{
  "n_layer": 12,
  "d_model": 64,
  "n_head": 4,
  "n_kv_head": 4,
  "head_dim": 32,
  "d_mlp": 128,
  "vocab_size": 512,
  "activation": "gelu",
  "norm": "layernorm",
  "norm_place": "pre",
  "norm_eps": 1e-06,
  "positions": "learned",
  "qk_norm": false,
  "attn_scale": 0.177,
  "bias": "none",
  "tie_embeddings": true,
  "parallel_block": false,
  "init": "uniform",
  "init_std_qkv": 0.0807,
  "init_std_o": 0.0,
  "init_std_up": 0.0807,
  "init_std_down": 0.0,
  "optimizer": "muon",
  "lr": 0.00495,
  "lr_mult_qkv": 0.5,
  "lr_mult_o": 2.0,
  "beta1": 0.95,
  "lr_head": 0.0101,
  "grad_clip": 0.5,
  "warmup_steps": 200,
  "schedule": "wsd",
  "decay_fraction": 0.574,
  "decay_shape": "cos",
  "final_lr_fraction": 0.0,
  "batch_tokens": 8192,
  "seq_len": 512,
  "doc_mask": true,
  "train_tokens": 90640000,
  "steps": 11065,
  "dataset": "wikipedia_en"
}
Each number is 128 + 32 x the weight over its row's rms, rounded and kept within 0 to 255. Layers, rows and columns count from 0. Numbers have three digits each. The size before them is the row's rms in percent of the matrix's.

# layer 3 attention query, 128x64, rms 0.0887, rows 0-63, columns 0-63
095:094154142172156108170145170159066091146074182172110136097180083087163119178191113103085125123120103140129159129151137138078157199116105104166106085112141109149131070098142140150146117159145122
097:107149115121113163170140086116148112107159085172123077082093179103069110169122147157128119130148110103135188084097081184153126103187156108060142193152122135169113161124101082136089126111111107
102:113134181142109087108172099099096077135093133193138083146118129246093102155119136104104130180097127147112138081116180152095146093119164150090134174117116112120138108146129137082144130171086163
096:104132108159125113124100129229102156130085085153117171117175093146191167182185097159135159100142089156093128118130211141134141165127144129148106113150131096145116110159158158138100103086089085
102:134131145105146087057139189143162097143144114124132139175216084185225156077092138140108159129129109105104126090166113123070124138112171097142168109126129113135130085135130158085131162116121118
105:127127047161132018137138104144095162174096130132152122188167137115130133190146128119107148114111135125141113101090121085170150088094158129161133133129099086093116166163116175128106143071179152
098:161115166135137075083193153105136100085133140115171148169181069157131117125168110124127112114185085192153043107139140133090121105082154164168128110103136110150134101135103146129207122106140128
111:108098092119102105084098141141154204137151121088187192146091210113092141187117153121088140113146111109185088096077129104180143106105122143106153137083119152071137127119106083127158142142111118
107:115179142118120160097094163136131131153125121122158186145061108096188186175161115114126129149091148086193122127135122093097121154134047127161128074089157152142137112080121146070104105178150154
112:080176115137156085129129164143125108150099122152102170104091116110140145169149096172107129146085092166163156160138108108113138131152111097082104093100133192186112114027180145127166072111165113
104:118120156157148185167117109160206109070142120135125128061089150106113176112136085190163102103188148134149119102111100106186104118109132164074114109114126143118121177119123106152153067129098071
123:128076098150124087085132145126107137133074136157149190180087144113124113096133149064107170173148143130187076103155152115146152065134170085156132071134114144095154123163084146094122156154182160
096:106119122099110221188102091137130127094143135099113162131089213122118125134143122138129097103083135125174130145160094145119086163148103152070122131136089140118130134135145057091141072184094067
110:102128174140140137126120145130103145183124152116145136082127122165137130164158095109128141104045135123037170200073121136111141184177082133100085164115157149171070126090121131150118106094121096
095:155116123127102110133152050113113108149167157164161136084107141079104115183088151166133138118164153158092199143103103131160151051129077132096097198177101120103117100141097092126158103138147165
077:145137148101101131137141117034109157114129122084111123141111102186079080065147111118204114138111136120147100199158147142084094131109128196118087140178096123092142139157150083100130087123122164
122:123087114130128122125174152106160096093083149188104083116178077162142106126081143144063098135129155099116181163190103157090116088145147095103134123166069064135149127142151166145105129081172136
121:120156107104156116144149142197169100079115121155095128008135139095132170159173105147104138086161076147137153151110114121147126136147102134038159106100136142138123090073170136157154114138138116
108:139164090161124141199126064106159177104110150122169076140167120095115076134096150103137136145099179099140185094163087115102152148140055139145098168149122086144151187171096120155103123115147098
149:109107145089118102154147181100149095072104067172082116113079110137113130132154151154125100175173078081193150163181154163115074109133176121104155085149130156129158103109153118130127096169186124
109:116129031163116135121105131123113176149090113158126193069124124081081097109159146063132134142081078146132142131123206130126179091141131138144084121165166166111143149127158097181143127123099146
121:090086147160127227134058149199109128129173171106106161085127152112132121156144135138129128084146131097114126093101148112159160177124124163137120142102151133141084166149094090174149183151075086
119:125115118105141040112164169120142119148096096184131085157158104136112116137100147203110133171180086117111109153159127144132113055105216109141132100166094141098123114126177162127126087115175137
126:125125125135129111129090181201143126198131120112176132161122121035174154089109109121115125152164189141170089074145081100129145099145129083177155100146092142118143135148125158081119146104174160
093:111087086160146146138104130160087120176110169120138154217147117112178139167176117086090151123112160137098107111117133091151152188080113101231133101101153154096122153144140159141102159130111172
099:143111141121131132178142143176107133089158095074151102159179076071141131124132115107134092068181111171108136117121114111151085185089143131202140120163101058159143084139116138124141123057105102
082:127023141163105126122095128162082144110135156126157163146156124118093129108142124126094131112144150099046064107098158149179166087092175127175116152132152136088086136141082102166160180110113141
113:158154154193108192119141167141145170141103200121166121141156161100080114124065154079122123116149171114144085089126173137117186086155114128095187120086131102110167159118074092128152162139127122
121:092066126117104088087143164119183109080103122158150134170111079146164145167140160134057154127196146110170155108162054131143132083111081107123118103127105143113120149140139132105145149118211162
086:119104169143106093142137112137139120139089137111060099131168078204162105112143133105154180093122153101108153148139113124123134183124083125095097144176090062108101107221094184126128146090148111
077:168096184124104100216117151118104162135121160118165107122148132106093156081174134089124110139055171115115097154161108158127102168152152149177136100151131113092160097116083154094096181177175151
109:106160109135147170112135107164099083101090160109166131162196094132202111115140125138092075079100153126052139105152113129153103190093125106133074140140068073136087135158117161132135136089110098
091:160138111137166185161157143077178112133070144161164156099136076178162130128165091141103108122089161145116150114093113129061122092177107126107102116101167124148120127086164149185068100128194151
086:092104062139144115163102150137108144112102144102152158045101138115153191141115098119174123090061121129138153157154174072138127149116145125135114137149178144235086146119175137110106149123096152
088:149153091128139154147118151114106190180133117132137172100154173090097117089164118127128116100042079116064100085113157122062165155173138113154159172144195131133136120112138146150089165082099124
125:121182162138145056096140122132102084098115109132108139090137109212103173133159069135122145163154083115160075149109149133134142058129199167084115084104140141164086144111110123138183108119139119
096:072103155173099128128094132195082082160207162113057107089106135135101133150145125154146122121078113089160156168119099119143167172069147098159147115130094117150077131135115125144172111121166080
090:134123100164132203056153132147165134139111193134097143140171127177146083150059124056115137102076164098126101127166159103095159104092078113135071155133102117143119149139109136156141148108074144
105:183177111137093188170111059119086188134098146123115100178136104100124111124095162108124078130117190065103108127149122117071113133140065132186121142128204116124138127118156120165108143156128104
105:148121143079129062127167112079095132105154103140090103183125138144079094117168161160202143209088105156124089159185153127114116136056148132125136120129168173115154104159156119110121085156135106
127:155125144148093099167088072148042191162130142056166106155163146107111133131128151114134113118145175124103086093089101078125144131112068167192132132150145075116108143168092113127143175101138120
111:151117146178117236131136106066144120063133197110183142134102144143113114094099103106128131139112184084148146114137160137090132129143143126095108176105137149163114188076100122140130092138163078
105:124073103107094138154148112097100077166181102200035125115106155118069095110169128171133151160110086111126149161171163188100143111141165134114141175167120169122155119112169102152130117145116117
110:129132139102167136166123165123147093128160110118124153099082175156090110139150096135148112129130022178182104143103160177156105133139189153067137145088077188149127113087125101118137099126072129
105:156125078145114091100169150164165117087106110138190095168121109089138119117165165091078168088229178125174099110134115124148159053115128112144135122129089100092125114162149158124123106152167145
123:135145154105077125162146112078137139152136138127129148080103107102090097143129122087146092141072125132146194177133106143111144078166049162157107100184148153090120134140106093138182108151224135
080:153081059135152130121134122086171153156112146118155165158157160173151129087111164107158164138090171147145031105101148138116103042133140099074116122114155149118090186151127166108101136140097139
134:154158127160166110137126130177107101137088147108173139198206112097171098094152120123147093139201121188095086113107103112155104135135125093130073151160072110139127106147132158094108139049150138
090:130169165133108113128135092087137128181118137127140088074058150115095112108099091115134090142220157153127173107127084153106116108152134162081129156154115106088195081125126080127102143139110203
090:154098147127103221136101161126116171161127118136087172164168143102154083109131123116151061120084108056123132114168150136045089147172090129162122147163156121148144124064128123153107148120138090
111:144117126160126144040153104092177111117119167163159115180136105152152137071080131086116192131133221078128157105146130109110146058090149091121117172127128122101129157176113155120117155136136152
114:135107156141145211172105152151122185080170110087103125081096163126111151117141109136180100098130126107141107115083181109144093173155116167057155120120180142156117113091151111104087102115055119
131:086170080148137109102123157190133098119097123175117151115170073086203140185158106150097117100077113107108165162170119097127127146102149127205087093109130107163117114102169175158159096139138134
116:128115125139102093126104130165096136197159130039182132164160131074125095140154143131161103095150129166140089116111087083166128109069103152167121102126081081075124140151065108138188154117120134
122:112052152143118116135121090121064193100165159073180097151163162173126092165107136138142147110157141116099079084098131073161139162078141167148132148119132083108099149174092117133152163123075117
107:111089158113124076101143081144142061117162134151134124096137166131102116135112107179125136126214078206100139144102127151188125103116168184094136120095116147090132106137098099093197083143116150
107:177138091147122163107147121086203125130109122137185140171138144156106123118116135066160110134103144147118092076098159157161172037121117146126118165148075135100129169175099116117079157099092183
120:134122099132085070115135096157122094150146090129138130078104151065121163114091158142110100119208117173186126105137105148135126042126168135137157077158120091108140080111133092102194100167156130
099:142126095133089140161096089172081147226123134115136113133144116052146153112119140134105096108133215155077145131114097091118118107147086102184125103163188102072139143156156153141149158140148155
072:125148071163143119097144166123174112167128126131193164117110111148169151052143101090160158109154119193171111079096118105126125037106125074098128086154149162148100138130155187136127152110132126
120:108105191119102120128093124143048144134142134079147128092143118107102133143156112120158115113093108136061107157096142095217161198062124182167130117099147131107098157157115086158123164137091160
115:157176130124129146126156111047183150132138180121163119104090169171068092160048143069144089142053129136153141110134140143102154118145140148113125164117137136111132138147079072119188139156100140
083:149149111129127149122128108151107133109170147145066152072099140174107161161138122110104110142037104103169099158099121130086144120069123133103119110094153184180079111084142119149153078190089072
098:131154134131155097127109186163118123196098148047193153115169098103109157116133137096096126088109138195124111122085099086143149146138120097160123111118104094111110151140070129141174210073132150
# layer 3 attention key, 128x64, rms 0.1, rows 0-63, columns 0-63
111:115104099098114195109184095071128173145102095144121150132121105061108105087110150104141141156122141201137117116086181160129125058134090143111134072138180152136156157122133109159064126155095165
093:118142108112178101085158136188095082171134202139130096083197121127145121112115095116073140098120120170127127177170101099058211100093110114135159123156075103135127095117141120117146145155122144
097:115132147161154167103131165140137164145153121128164114158114066183176125163063144109188153147099207153145156115116124063175124111084086106125101112090139131177117186153112134113102109128062124
101:128098108072113178143118141111146128155161075098091108188102173133119108122137150184105143135152122129162141161145136136067042164171119130117190137109068100093139126075186099150143090164149131
093:103151120103119143113114133114140130114121098164139149128091142135106091122131158205172117067213120076159078174162152097127054114137172118113150133136121117160127162120155106137200071142101067
103:102131093158101076114099171141172117093078153094157131151170145142162214102140079151145103092146125136122088096141131123086137162071188069180177123089061115152117109121166140127130132129130124
087:072153134144123144158145095127063119049097118139170105171069147098138122188121148062114105101152139105119156086106169114192161174137101105102136109079110175100127159124089105142152150167141104
114:167155137171126135178094138149113101163134104136133157143172173181146167156166143148099082131058146074114106071113134129097117118163171030192148183136125109158124104113137141104120147109163126
091:158132127132108163163157108088128140117110079130096144070166145150095177100198125152116162155117143105120149126167128172229115073137190161119146087133161075098138125103121106132062110130162141
118:176136068073115157141172111059152173143096103129140119132151105129068098117176115136099119162159122180168114083128142167112125052126123182094096066154146149090152117114136105127109113160185127
096:127088125089157054164153078132068125114115144119131081162120134183155123121143115151161135157192088136114186165153089140144148190126124166164168184125085122074159127140149189140096151115129108
105:162149128193074111192128177185145144111110150113127159109169106151123122111158128131101133081099091120148099079088119156161108173168160086141194142113121059163125116110088144117104151094197129
091:161121214126150130173112074155037083103162104140126116107113127136150132142155197103152136152114147117086180109069174125124134148129076116126130127140174115143145144138105114119093205087092142
108:163137080100137131076121099090150109146170129116105122159147108102143134097125107168118113123183102140206127159184081128096081110153111147149122088145134134142166081121157090114091066124233129
094:155112083131155047109083154203122069088142156117134142160170116151175146103078118155099146155099135136116124128165123144137179161122165113183171172109147123176096138157080139076100106110159106
087:123172132161150167160093089161107100037159121137159098135075141112123140160152180097116143129113135118092192137099149107145160091158057140087079149127139145138088153165109130120192155110085165
109:122191154118143144084126110121199159089129156148163106061107147109089100128103099073168102144142127168190154137114146121144136138080092202109106104127106127199132133126111095153140138160096199
110:156116130085141142122164125023131184145091113110130121149077126152088088105145129134131143162126160165174123146128142133071126126135069162136129120170163196072127156131159117129047130168134166
090:110120134167191086136122121127147107140108164131126142167158158113181158082076136161130134158138143198056087139120131178160147131100191091110093130100147116138080183148168141132164157104061100
225:140139167117144212137133112095113154125156135171155106079085159128058118143173137055106151149107117148119141135079161131138138075142090191085093166138130126121144163115119087145096161160068173
129:131146132129109130178130125056131169173161106132150125151087155140064079072133152090092141184084117189087144120091133141095096095150075125056091144140162136092120091117124126125176138117173106
108:099142112123126058166117134169109113171159069117068137147106124095133171109125100228149130113149102119149095130141090129117116121158157081153174133161085113133135063089176141163110100099185108
100:148187110104107189113085160139132128153141191153168123117116148074082083114135137050123093146138109108116113113124137160104109084129115167115110222119105147172148153128130101131149161180067166
147:151135070106112086140179176140148124093093117094102136107190115128168166073124101188142119089156114066115080136158082118115119157118221113185160088138130079149105120122130163140154142136116121
084:098145138132046099163153164071113200154073127088121174089153078099152176091147107112115103142129151072113140130125112164119109131107138112119150099111170107119134117118098149143082135068213123
081:079098121078135104155150120127113095085115107150141076130096206094183141195132139091125122110064135133106148191082172121123123174107129140102169093110086180136124148107150145147146108186090103
079:123138089114103077145111180179114158172136134112127175159120155152190155103092113130111119099078125071121110127140100152109137176140094070179159181109097102132134100120130152121139106088234112
116:137101040145134102173116090170196095154130075114118145175104123136177113077130117135136145066108154131163102106111130093131122131124140029150174105097122136130109154156157184131164093122151121
090:097137169139151144204151145113112170063116164121114121111140140156088114104157076084078087098135138138146161130123134188155180120079123166071151185101084109143076144114090085150101126084122126
109:110140107126127078086107135191158075058136121106095105171139114124142161147087098224133122086165129147155116190137112110144125160130172104169156121153049116128113139141189125144123096113103157
086:160167164163162171098179164112179091109100155150150114147127139148160132113082153080106145085105131120110112121062198144118151118101076119155128131086150115107165145150128145128060131109044175
106:092148178126091094079110133137124109120112127101110152144150106096179128178081120197141074123184148086137104141182160121129118180189067113168139086148118087152190134103131111161115174140144154
111:094139147118085124098146094078106148084091114151149136115081112093080107166116097070182093156121096072162102125138209118130130108123059159148113133131135096162181127136109109107198071128136142
100:151168143097116123125155136082187126163166115124162128077090175173090163109082125165152133159190073130148136088173126151100114111093110133120121110119083186111151131040136097138112066163131114
085:084158084091081090110138124088159114156107164135190118125110132168142082123097103111142136100168103100143141104155151075056125132064094128148150088130117159089165076091146151092201121162155108
095:128178102114106101166110087141046156124130059129114030164065126150111107146149126137176152167070106081125152140151106135150136119121150104151097124154132141070112132124209142144109146139140119
129:141132080106152077081118112172085090137136113105103071141123098188152178097151111175111149127163146136125141118110064169123150102116202094148168045117136153146092101092172118151128125172153119
091:134102102157135063150131146134154098207140136123144146124189108092147161120119114173094116163129131211135150169110070159080158125104172107159101080133110175129090103149163139126082179123177144
114:115064156121120116134109120094188163189105124135164180146116127080152133151113106059187128137077188143130175099147177109153122151134081134105075160152104125112133184184092127115151102093103129
134:110165150117106166132146122107113166061048139100159153160170125157117109158145128133129121114078135108089129104073135087156117178186057115068086157124117109109137163160073141078130114094093105
137:117122106178181114149102148191143092161127106061090108147134088152198143059145083126120130107117157197146121076136128106114148150118184103165100073079113113127114128136114166151095169094107123
092:131140103150134079135118110153173167103159121115068125095137078138088140105093108168174115101177085121178141109133094167208163136145106093113192055082155113111125126119121139140140109099180082
096:117179111094060189105159169145189129059064141143163132158156115133086092158149132141078142106105155045110147119109118081127177146115102139088159156166157097103120118173111127109132136122120139
095:129107121116053112129143135113127122068131150203119130139110158088125135198144180142112186170096114064043131153142120165149145131122103109119151138201123201087123114117157123121122152153141139
105:109089187170191118120166140146184151098161132138088161152159152177169135058119108139109158071118153159096132077151099156099153169163169125116166125103135093122112070148144150136119158125060140
130:101193176151112144125091118094110105054093135158154122147111167113092111130161098072159136142112111074126129114075157103178106139140090123085093226173127130136130168173114102112136096093126102
100:161149126168140116089137172167136103138091142110059147146141073143159151143087164162061135127154117185143065130144092132071187131143080119135145035093152105138109113120110125147158177123127125
143:099095091134157020128155138173120099140133144074075146161145080115173134127138115127116088126080084197180128160143102117126145103131114122129118042138147110143152093116124117126177180127161121
108:112136093179107168143149102131128151112130117102135162095180142082143123137162110076152109120058104122146150128126176018146125121115091144132108174196120085164110164172106151106098123107070146
096:131134103082106143115109140108154082127066107174168124116126106079069108175162136046098118142140108106155102124070165076145109085138085124148067127154130106086157122194119110133188112142100113
113:129186095149204084117135132151152146164130138056152134142168083149163136076092090148098136094130110220182124140136057122126131168118155132148132108087113110174095110137136155102112113079118125
089:158154090114124107114120114134126127107105102164085163108079171172104168145178112208135121150135132114150161166187121135171183065116146108196166069127078129117122090074124126141107099159154107
163:138102140098120155140136127030141125155163113169204104112069164113077127110099138091173108169151141119107151145130171183138082091128123140086082171139123171101150121115150088140132066175133131
121:113102100178182140136115132188067078090136143128112106145149129113193181087154133158047151129141154170093105096098141122119142132151195116149090089083138118136080108159131161163136186135137123
123:124094148182189109143101132173104130148166120072089145131160079119194155096137099162099150121166145209131069108105102102120137134149158127134101108048107127153105114092116167173129166087145131
092:150135109182165148160120129130104108104158141153088131194107115107153083154134169177115152155125138105089122147191098141152145132171111093070097228139149146132148156152117155152050153087097127
109:111131140176148068110120173155131099153097182112104126167161131115177151087120116128076150104069152120119129133157075106105164191089170094184133130115094126136132077141136178121168214132148146
115:145054135141133188168106114142119117099198058151117103124104166137147095089147154108166154124105129138096163063128144066148117206143140139099138169165147115143121148163104141136099148137064085
079:116132119158166111129125126128127128159104094047153140144118103127148133066144111056170108143095138172193151111181130074112104141117111173142067089129165094178070158155071151149114108092122133
083:101143108098124065119176132149087112082076143093106126130100125190137148069107109106069145137138055164157153124162107109127139135104109138114181047140125116160090089066169134116140130154169105
114:070043155148159122137095103091114184179141141128162129131074149094114141120122091099152165144105161098112189114119105139106087129147128128150070187091073164106152129118098176145071109113143160
105:132088179166112135123112104094141130155109159172178161113191148059172119154092123071175151144071150098120098091085146094119133133142127106108112147131139183158150190139109161092095162086117076
085:163134155111092064104133134058127118147104092128154136195114067142118147172117141163169137175096128090105188130156140160130128155143111080158128131209141184076111151155117138095102121117184110
111:099118105125155108139128107169099086153152132126145068096113149107173130115094115149091126127132124137170107106146116159038126101106216141177147041065167166135114111095148150126111156153178125
# layer 3 attention value, 128x64, rms 0.119, rows 0-42, columns 0-63
098:111150084076118152133156135124136062146126099173114093091092094178106132170143133139109104150197123120080173111116096117115144170093059165173167149135093158133103174155109129104202156145154161
083:145151221169107058073125133141115208118117144123130120162073091111089124175148144144130131145084154121143091132098190117101202159113132083143129117099109077083128125109154123118098145135108109
111:122099149145138067058129109131153055153151172174156182151109131073144146106187068116121171151113140154179167134126111108136158135078141130053101129080104124144082151171122156148112129127133143
089:040148077093089183137115132132080069133111118139072123106116166137110126203125144189153116168204147125124151130130122162145131154148099179133164084120130115064160113136125113139154104148119097
127:133149085124035102169117118109093084135139112167048122086178154149131120093126126165179122110116085124121126120097119167147144080156204125130150154166155101126163088163152109132124080149109180
106:087181093171155176135077173159129099191129147101135126121170154137103096160067151108140108137146155165119106126121210091174077114160050140138104128119100127127116115082090130107136100090111096
109:170139135088087015148164120126100157156108113113070127140101124170086114125172109107148120137056098109100113116138113145059176162127133126147211148150134118154103111144161106121169135154129153
118:199122095163089098176151155106070156152120087076041180134148148141127126104162142128186146126091122128094135126165086134071186113145168131198156123134108149116119091120143140108159122136158149
125:098131155104120098081117101132200091121122111178170122110124093124124094147111073136090122137149066175199201137085166129118126133060123143105185091084086128143151116135147133149145133163137079
075:153091108149194132153090120097180197129127155065105123118138134131177091144056159137112115144139100169124089148148118072150095087141065092117122104125172155141166140086147124139085177145130077
107:127113137127147132120127146140214101080092162193151110102149065125155095094086123125072082119115041174180158142106112136161127115089154110097143103103099111179132150143125152133122148166182108
090:086094130151099075144127102073137161185134171192132197123109167117096125104116115121113110164142117157234135125100165134133141103147099092078083123122147116081134131144137132203131135095131095
109:165074108135183143118106094151172085151197201152120122124091136123163129128167123131111164116130129124103109127147053090167143142125111116070085159094165117143083186136069183116105159113111138
103:088087078098125097192185125098110147114040150144117188109105128152157109113142143128129088175150112079152082114154096180112128136176096128127182122164121104124136101157169065165116148165134133
093:080150050143133170172087117103109072159136152149131162090137177118169127180133112138149150184199157153121182092126095105149101100122058168132115160114067122131153124141147138129113165113091133
117:076071131086115144159139060109089098144134168120096143111056180151157143177147173191156125147165172109112125122136079156117150163122093149127160118148150079086151095139129144106069101158123089
083:059117141093095068165174177081119158077060136125103139134108108150169105135164112101146138183149147106124088089170126160086135147130112112111080125097053166134147111138146067114116107135151168
116:176168098152144129166135139146129139155145080055143140148143140098128157122179093079170190137108171130081142090169135088129093106129107139159061179120072178145095150116144127094133131069124169
098:144112136213180161114111138107157204156118127147196192101116154122141089108109104090110131165119138177141167120108129084110112108132131138178083118088058139093124150102119196139143156099135107
123:115098118126180171107110084153207093135167119160160110115109113094129142117100107135095129125181077158164177143131090114193089107095115123085094077070126123088111183117105166155127152123139068
136:106076096112178213140133094124109088102142104090176161108080158117162148207161128163101157146191167097131141117152058144112085143153073180161128140145133152106144131112118118144115142125126103
109:141192138132094154170121122163186098103135137172090095127189077178174126086154108104131145082115073100135146143124105170195144084110152097093119128109087083165153118131124140141057118145163120
093:161126133198179102122152133143180187135081166170190149131142086097178117082147123090126136149093128119108074127119139103136153105116181108142109148114089102167101170179162130112102185134101187
120:128127083115109148184116166102124123139073124134066176115116183129063092129095108131145075159104073188187144129128106151137098097201144130131115114101148155096124122099137131208169117103153116
094:118114126151194182055107125146153118102139168197179098113092095085158118133132124121085126131148139114082112118108090089141134147115156147106105122081118093133096214171086168104134168139085171
112:157079056120106155147072109113135102123227112120097125101088188087110162122090105169148121091133088195142158115132107132167087107172154145119100143126153157100155149083128155130175108124142100
126:137169149095119091101147154144101053123070131135125110129107090169094094156124132137130086136100122096125107130094124152093120164128104140148251160147127083166102093146144078119163115193102163
139:100129145123136202144092149109182202077140108127146108142114145093106126125059099114095110125144107161161117136115177129144070099157160129097069096112143179094172167088150108191133135094131084
107:103113120081123166096074131146120046101192141110109104141093158112124126214115113176140150105177141137143118139124156131125126169138130185080182102090143149122161078075103100124148117141075085
074:131166173168160132122130138161098131123073153060159134157201133164182109102162137123152162138091174069087084133152130136153094102138145097117119159138141089161129082123143121107026114128096132
099:103079127058097096203193091095116093148088131104087152153096129168103141085133162125146095102129107104156104130143112199111134151144139125104200099152160116123125052143107100117133096129161096
090:142118133155125055136159174105069190123104115028083157168131141141113108110191126118168160149075149105110067125184129144088129160192136107135108129127151152097117122118133096114171117129142139
079:121122148105155052122127144141103102157120177124068098155114142119148093062098137078099153167149150147166107133164102139139128166128111113127197130125122091174094141216094133085099101126101197
098:078099133145149108119140162133215181148041175140210168148140132165146127138101083082113139148118148132153134106141156091154111149095115085102091108107120128126116172161162148145119106097154066
085:172130149135166130106107140155190153121136128150126086113117110118166117058054105156110172093168130122093109129145183092166140170105113121150147138115186188145141180124069139047159112106148129
086:123187152119101121096120101152152093136206115156152123143126073120103148088157091039074158064112151092117168128109136097120148142066067150108113127175128134142089176141139105143119133144170156
120:161149156160160099087180117154159108125089103179172136150165055143151115045189114113112143117116103085098080125140113086152143104114145126155100126126114083136115196158172107085098156152155159
079:106102093120118136103164143156088181100033128083142128109136172172151161165173126140146141194129134140129106122169153124210096071161103139096103069100159111122127118119152122151139152087144081
091:099109122119145122158136140146203181128107138065113173100106106177127144194101177124115177143176128124098083127147105148132129135173101150104121142153163161127142057083058105088138100106081094
157:105178140111131095147170126098077101110164104092051123145116122134135132056192175127128090146125106129111126130182111147083131132183126177094128100192093109137112091151139085110087133162141193
080:114080071113206123172133132113086164120101113134186130149126170077111136088111144127165117149175142218148156158117183130122126170132114122170131100113119211131132111103137127164173142084144141
071:139099159170093151143113131069171127127171125151114144051114143123124114151089139188169165146125147142103131136097105106072142117035194140105098127069088157094154126101125172098162101151106109
116:124169103116102139131095148095109181069140077091096120091068134153116167142085086113159144128132131167104184125172161153106101118133114151113091105080167221081150107112116116125190104091137125
# layer 3 attention output (transposed), 128x64, rms 0.246, rows 0-42, columns 0-63
121:165077138125128094196153111088073153150124108112114160177172146131118091120198139151128156141114073121153105104108126153090105169155160093128172162135153090115172061152109140163104140070085087
112:120146133115103159111101065134142097122184146086112080092161135109175177135071129155159122048140141144076154168160123121191144165085094193135121113117111114161078160133159090136100102131170134
126:133155169153162163134107169137193137118116148111121072122159110164122147104121112164148115151134140104094038166117134108144093105127146215148079097037124131125153149063150160118111120120090122
094:173092147114152037117194115066173147173106104139180116159126112175125087108127125103119189128167080139201079122124096143101107078120148106128141105115143169090149090140129152114161130133142116
124:100142120129185131123125152120136154094081140089211133143037146156079121174132162102121148133154130128201118115115126069166099081138106147097135146138104167107121157164107057089175131142122113
141:155087109103104059085125144128140191129158045157141132163118097157172117118150133086093208120156149066169101092142101117100133128108132080124150092132194138092160119153146177128135116154144130
110:126116146166117227175093098069108110078135171116114136153159150147107117132142117139127102118098131110101143131102157160135140171109147160114130196126082066147148143129102074204071118128078104
133:055102125160152120182105087105092102109092157117125108193101128155131091153106127083125122137100107177147182183138154161136126181124155057121126148150130121167117136167103071200112139112126078
124:128129126146145161169095165085146158156158145101098145106123186092151191103132160178146064153108133119112082127148103169121067149145147170135098092090135154038157131075168098143111127116091097
093:097162131144096106160101136130083096160145113189108125100098114124135172107158110084092116108077153183144208146075137158143200155093129084145096074127125135118123113122068121194148138153168140
120:077149143102144125142101178162057154151187124114099159087067199090096172163205165150116121117079132115110125124096114134129129179161105164132131122121159167090104099099134076114142129147091123
112:146180155107104131100111121108183139090138070127138067114117071151117146115100101158153146159158146093152098138152139100169097102089136232118114080092115120175182147100149125106134083166162160
110:143147156123132109126160184161080122114103113146139128111194067173097156105228103126109181099118114127115091131055146092138179101097145143165095104118115086188090100135109139139114138134116170
102:140153168128061120093116074079114130141214101152112098102104112134058110099066100138168126151140134136163165137092163148134137125084131160136136128133172157149185099117049155155180122137126123
128:156095161149132067145129132100148186157118102134164137155122062170132118086125099106105156141167112146215085126105126123105116097126144111155128064107170151099182092139069173169169133084130092
135:174154169108101055099182140091098130149079107162148071120182058163085108087111086114129153149165125144132104147119124138128178080109129142157118093142110126161133124134100121149162142111181207
094:135137153128130167117113049129174120154183126169169125061095163115080110144066120116132120072181110156185192108077151111128118128110099127150137152088158116146160114091085132176159121132128083
116:154069111164151157142116108122148127083098162138110154167149074150181099118076122120102090124158115139142151131121159117094100153126143044161144146133156092134172129143099197207114142090091064
108:072103159145085103151063119159070133130175127072080135157123095128180153110115104125147097150134118137135146185174113176125107200126168124151143075157159131158148085117109088167107139091155079
100:148123109103163067115188187119106093129131125121075151125143108136162161102187141205135117150101065148107066144120107149102115139106176132163117075141133175108124059107179147116129143159082137
171:160104138146095085125181129091141119166088147144115125127189063135122118058077102118148095178151105191135122145130144168096140074124158083144120073152135148141141101126104198136145162068167126
127:110125079086203101085131175142090169099160105137167169081073180104092151182138169140123120101146108144149124109104160063133111118126102113136127137167160188091078148148167106115164142115083125
105:088152159143104167118058102203070111120225149086076125105104148100141163144113143168153090084120151125095168157103128107158126198133094161154144137118152128123129100133073112136151133116101111
117:092122163138141117150118124063187139098142113111143147149053088204127142120152098084116181160125110112215134146114130139128095125083175137101119112112133141180159109087129106129120102204134078
097:112121174127127113143144134218066113164170151080113153118174142118133144128218137171137151075120088122109097137092089121128156156153126168155156129109132115123089036143096115079126141105096120
118:125109142129145142145181200115144119101020156142168146151117080187115109137196131108045163128128074114146106119132130159134160077138156135101131109135081105152099107121140081155102133147153125
106:161100130148076169140107103049136187132202150070111147157165172138130144081135137137154150129104160088096063120110115151120135154120132187112134155110185149067141138137108150115096130122078082
110:129153118108155160124148116151193084137121133151141180065062160089157159167126145144106057114133099134168204106157119115137110098152108133108142136117076118098129115082153129054133103180182116
123:167117118146142105131184148085217154190079118152196141109167130149139148087149133086106171104139112130156098090136106134122137037117142085116072095095126116084093146119160147110120125144169136
081:131139103143120129055073135173135139122187150142129128091095116114138156101042104087145103126156208152120133131107138094114139101098096105167097109146158201100104183126104185118180159137129143
109:180174108097107106088175127058110144098101080188130105122146108119068088106119121133139140191129142085122135089149150121084126104116141116120118177159138092162163147144152116122138119203123217
093:118122123156109218109106068137165060096147201161140111118133127140125106125069112091118114075134130166123184144097160161127161135073145132138121153109111113184097143119108123186097132182131082
086:146172144110145149081152161114127148064147101116180122159105128154121104138177148169083177101138159078115068105068136073129157136094134174115149153096101116106146145116134133101114124209088196
086:134138145137143163109096163164131102118177133181046092064141110087129127138114118173135087144092152083106112121123131145120126185138122142187137105071176140117171146073107202127132075159092136
093:119144088139109192173105122191047141127107152127113188110138157092110173140204139127101094097085127096121178107097137126103112159157123094131114182141128058141086112122113134150090173170126133
092:121129093149102191166119103122122145111114160105103138141217181110115129165124131189157056160066125114102105117146143123166122134165143154126128169101117084118123175137134168099090099048108082
150:107124113148106163165064100177057132125211184104070127097138182088088159144110142143181056116091150123095167152123147130144125193121136130158153141104152112100119128119097115153118149115103107
094:152117167128144111092124136101177075110206167177085121086112094148167115111061114136111141114108147161140167130090141136064126137079119093162126090130157172101162095112095198172163140156102117
110:199139092113115099100173099095113151148056120195135109092153058120119113103130127102127176137127135120151167111133128122090153104117104048150103111158148114189129123198110175145112138152162174
120:167145127128115144098140074098155125104164138162183101138105186138039085153108121117133155183144122087183097095105135106124141078117141169124128212133109138122167158156077105072145120148094103
083:072128111129071174138118114132198142156117077164092108169087156172151107161094072127129158164094158072103117116172128145122131133145133150072095143101159142156154162063181159134113092160104099
084:126126151111138070171139112145088140171065093084148123136123105128168128106164169087118118094129107152149171146141101133147127216166083125152112083133152102110131073127069070189165142140182119
114:112085126141146163147142082085176109103081174149133237112108122140184110151124112119088108126116083136197195103138123153100082122146105120112128160135128097138157080138116152166125123145120057